Weights of a small GPT-style language model, trained from scratch on English Wikipedia.
Architecture: LayerNorm before each block, tied embeddings.
Training: a variant of Adam for these matrices, 5381 steps.
Each number is 128 + 24 x the weight over its row's rms, rounded and kept within 0 to 255. Layers, rows and columns count from 0. Numbers have three digits each. The size before them is the row's rms in percent of the matrix's.

# layer 3 MLP down (transposed), 256x64, rms 0.105, rows 224-255, columns 0-63
083:072164136095109148124138128118134150120178098130147105113118098137135121132130179143143101164124139109092123106142122144107118137085109139102138151155136174163127150119096105130175104153092161
125:141123132137138125133133120172199096115090115119176132126106139129105146158126089124072091138122097139160144125114145136147137122120175156096096132140119099117150124100127095151107108114170138
097:198153129126107109111110111131160089148138110149108103174160169147111094131091130127119117120100123087129168115127134121109156168143139127129129152161143113119120113063131134148156100113124116
088:131079137156106139127093110183181083092186136155101132126163107173102161114116110132126141100118117103147136158121158119111138126134142138101124098118161103138123139128114105126112165124119138
135:154141132163072118092104137152161142138135178154132160128142128106084083117134122125159123112159116120103136117154162165137165085132141143138116139135118105062127120104155112133092132118124120
073:122193158094153131111136112093116141149111104139116130099139154133127160131110139112171104156133128104130114112091122141132068171118109111128129161164120094170116162135129116152122150125077118
110:157167120133103129152109114115124102107139165133130146112138110131143142097070132173125090137102096111168109105115151121114112133110112162185141114150107171160105146144141160140130109140078115
010:134189158105168110080140085115142089140111151137128149093092118137108112138120160101121127168136138121116085147139153115150111112133146143134063137106166109154113135095118153138119117112143126
084:139154096131139116124084083131088117154130099146163122185075165145118104122125141150165094137118135072125098138150131141132151122117099122137154126121156138132091133169101141141154120112107151
107:119148148111128068110126111126149141084080119111129138135112139134184125137130133129116131118098157149125159120168148118153138108156079091145133099104123143107155165106153185117143150101128099
072:172168085134142156112141152092094106137164111120147155136119162158119137138098125125103158126091164135101123162099103129087094088147134098139136119135127101146130116117074123145119152136167129
097:155159143118151085105112122120163094140161078146143140130140108137113123123114088083108095152122159103109183165124129132143095149136139145174104142145122126136118150102153122150099078128137112
116:133149162135157134155137155078106105147187124118129131133094090120105111113126135132160195128106113145136126115081161121113078134144121130125131110112134108150117171107173135114138160099117128
113:108156136120124091120132139105107101105169138157106153155159115127110077107114148108165173121110109142131139145137144132163115051124145168165125110129167143164133121124117124115121099092140130
060:149166127132146131152112167112151124136108124120141131127098109087109127072115127109136085176120165080124103165091148121169135129105154122162130101153106162112102178129142158114127141123122124
056:164205126108123137127152145095158111143109165090115127144115122144147115130124139160134155110096106147113144082134124103108126160135116109135089139119116165079112130129168143078148148139143109
138:130159097124119101137130112136095122168116156139141144139165094117104094129085106141123130130122188124129166113148141132160135161146091121139150152125119127096124108122167123144081106157088073
113:168243085090126169085100106130113129100130132140088119124130092135121154152138159150132126159136139136123124117125122112138103125107111133107144145130120142101146138143109116127133137140117137
090:151093129195140138127109103103098143145140087128126153095134128138113125152149121140139161135144086111110118102162136100094124160149115131160144132135143156167067109113081097119127112151144142
152:155143151104179132121146122103105148118114157130118093112105138147110129136146146184126155154138149127106173127150158132117096139103102141096153113085143056153099133117156132164121122111120108
087:149123086141121134085136150067129153136160153138153138106117136139163166130152117135073123081129098147112105155120100146106118111141124088085156132154112120148132164117117128122140166121111168
084:118162125126117118176123149111123148086093129119135132125112121115145130158086118117146176146072106123135192101162138138143124139107088127086106137120126136123163156156127123095154094121092146
096:159160136134116145170098134139154139104141151116067113142141128143141171119116124163167105089105163152133123132124140150111131092112101123133122108148141142079152132133102083107092159105118171
124:170136146137152082150126109151107101165116132141116113090140136112115163143130123135090132129160112117126131143058121144122110118154119137109158157121153105104138150096119127214125109129100132
060:152230132094139138073136157111115125149129111094110131097133129136136140138145098135107090189112135104144116099134131106112092130108148130134127133149160144109096154133120121121132147133109129
108:086141116126146161113138121080088097140102132154135104127116143130132143142097123140155135159134126169188125166112123129185115099111153160104136115122150103131123079137093118153129081143116118
009:156161132099100084084184076116151121150114104111137134101123152121139155136144112117105116122143121076141096138152142132189119102119159114117075142087111121143117123118121134103145132121143123
102:095145135113107166142132120114089151107099164105128144122091128117085127098184127124147125139118121223119100160131143117132126140140158141115131151115097129158094107133099148124113129130105147
077:135124135151153147151128120122104120132111068088101183151116169133099123144143143083132161167139119121113131092137118157144127117132108093142141126143113099118071120171098121142181123133149129
097:110182153116156148130137115159086110109064104187117152122112115147129148093117128121142147115129152122150128067121141130071125148132136115106121125116124113142149088110138166133140143159112141
060:166137193111105073096120126137142145128125095144089152108140122113137113112080133132145128139128105164148123135121145152160127103112105088155116114158174099103127110141101128156140148129162167
099:146145140132138113152129158155139088145147131112124128122116187100118116131073156089156155115128148149122077113094171087106144137104141123138126127104096157151108068146124113152134143137109108
# layer 3 MLP up, 256x64, rms 0.15, rows 225-255, columns 0-63
103:131153094186149118132083111130129147139130127113093113115133165131111145151133121149106146061117177101141123160120125151183119134088118119118119159116113120119109135079094146109128121152118164
107:178164122178118157122124104109156173122145135054117098148130173145137116120141087098120130109127140129155149133075084149100128096149116113108148132123128098138113126133115142115126129114145108
101:140154102125193094092100134119104149123140113106114138075093129140099143136148145122125134115159121164135137105140138124127105117133083140125182137112121170113110142131140117053126125132168130
113:133170143139116094123095123163139160098093133133135142136148120120118153095168173109147174084127153158129136110130104085129124106140104099131127151103110112105073151108182129106128108144130122
073:139167077125145151059132152118089134124163141115135117078119131101137153157157113143135129122119109094129177134160139099108122139161132129117144101100163148149080128141122122123112109126165104
109:107170149097123094123109132145112145093133117098149130159094108145138139123124136160128182162162132099090174123090152120127075144110086148141146152088153128099119134096140117117131131125155117
013:149088129115155135159138148137081138069137120136126128149144155110141167143132108112148117083166129127103183137103088122117137139142137139130172130107082194123135136117114155104121112137116146
091:124179103156137135133129134147101119141116112122143112129108111094105137129110142164144128073129151125191117143091137142141100162132127153122164103122136152092106150132083129099082164085127151
103:155138120111156155103070102128107138127114124089146143160163078095092140114140146114133131131153081183140131114140118137102121137166101157158113102131110116124153122117100139136118128144189135
080:155152094187139165115126171147101114117139086112125175103107145124093162111142126173122128089117151166126147114123133114136127113123141104109136125123157121079135110121089129123107154154124176
112:184160105130121152103113118125131172106136101079119094110127120154142118113106085098100125095121152132134155146124068145126120138151113127117098148120162124150120102170160119145112100097161148
105:102132141122127110127115154119110140099152131107154130122064136138132125118119155187085128156167099104093134141130130113145108171134081171114159176112104128126136129096123143106138143113162090
117:118145108124129115111131103135122165088110102129119106134112105147117117149099140149094161125159108113157137143124159155183138164087101165106143123075132126142157164099115154111084122098163124
069:186175126157162112137124154143134171159139116120139096107149132087118133137158125117121124126143172106130134150113084090123156122168124132115126123086095144075102160139143120095121127142128095
072:131165082125139103136139142083116151131141117092145122127112143122134121098149157119125153097158121116128120130089147095157099160129097150131177103148139157125094185148106133086124089159138101
116:128147111141121076152134139148165159105119082080104142118153136115123135171161135139124157119125169174100132122129101106155095127148092118120089132132102161125146130117124127169074119112146151
108:185165107112166138094117138149127169088132116113094137142113106133087174103123152133127164108151098131135154091104144126133091112122095166141138148119145155113100171147118138123120125126169118
097:154135098163151112108114114153128113113169112130105134099093128153113185138143115137099106103169138154152146131137130089145098135121104166178149125108138148093107155139112092103094161111154143
140:142147151131168085139130152160146159091121158124124096126087125169114118121158094172099166135140148169127172106146131131164115137118121103086135105080112120117105135149120147142117101113132100
072:141133093159130167094143135143096117142143141118073135111125147091103179096141154124113135080127095140118172113088147093138123099113136154153133145119158124126135155135103115146117179140147162
103:139142124119130110139138098132158143114126121119120145145156113111079158183101097142100158079126134152134107132118131127170116125156116201091123109118142118117178111091112117163112145150155142
096:175162079121149125108118156107126165120119114088124106114117138117097173100109143138121113096144171158160116114128121092099071123156108121169155133125143152130123165130114119116108151113164137
115:146145146131132113128104149173068137126124144124129135115129112126078158118142101156116147123176160147148134123114113106142139095117095097083101154120077087142106141123094159159091135112144132
059:131149087123154158090146162108125166131099087066146149144104137126096144121142128150154124117135124095117120082145085126123121112113129101126152123114183151118093116103103136139178122137144106
104:116153138149096118135114132106149173112121122118138102106096170140131169151096155141126159159133152141108147122079146149152118106074064116114139158105128167097128131132095148137113138122152108
016:128125128101131133120091124109073089122084126128114113135129131142117128166106142117124101111140119172064143110101073093079117138116132143065164108128155120148110118127129139110118137103118107
110:098137099112126119117131154150096161100131132118094114064127093147129136103107104146082093136164139130147110148160107109155136152134145166156139135094128127172091166100119112140139092132161130
075:160156128114145102084103118154130129076186137146097149112130121140129143144098116126109100085164132101152127094134131119107143110073106116181111180111122137132151112124146115120102148131141148
107:162155108130119160107137104135132159094131099114093112153126134156130146139128123111139176086134110142116126083075111122095114112158106191136121095114180117126134113119137112119149101159164119
096:149142148126150147105117142163166155071104151117130092155119110160098130145101120177124148156143132137169125084121150127119125121128124157145150147077119174097112116140079121121121118142125087
119:094143125152119139100150145129149162092105154125105116089164132141140162121159089131090151127155102139125139118154092112125138071141098132126145132113151111164084156131138143134143119164149069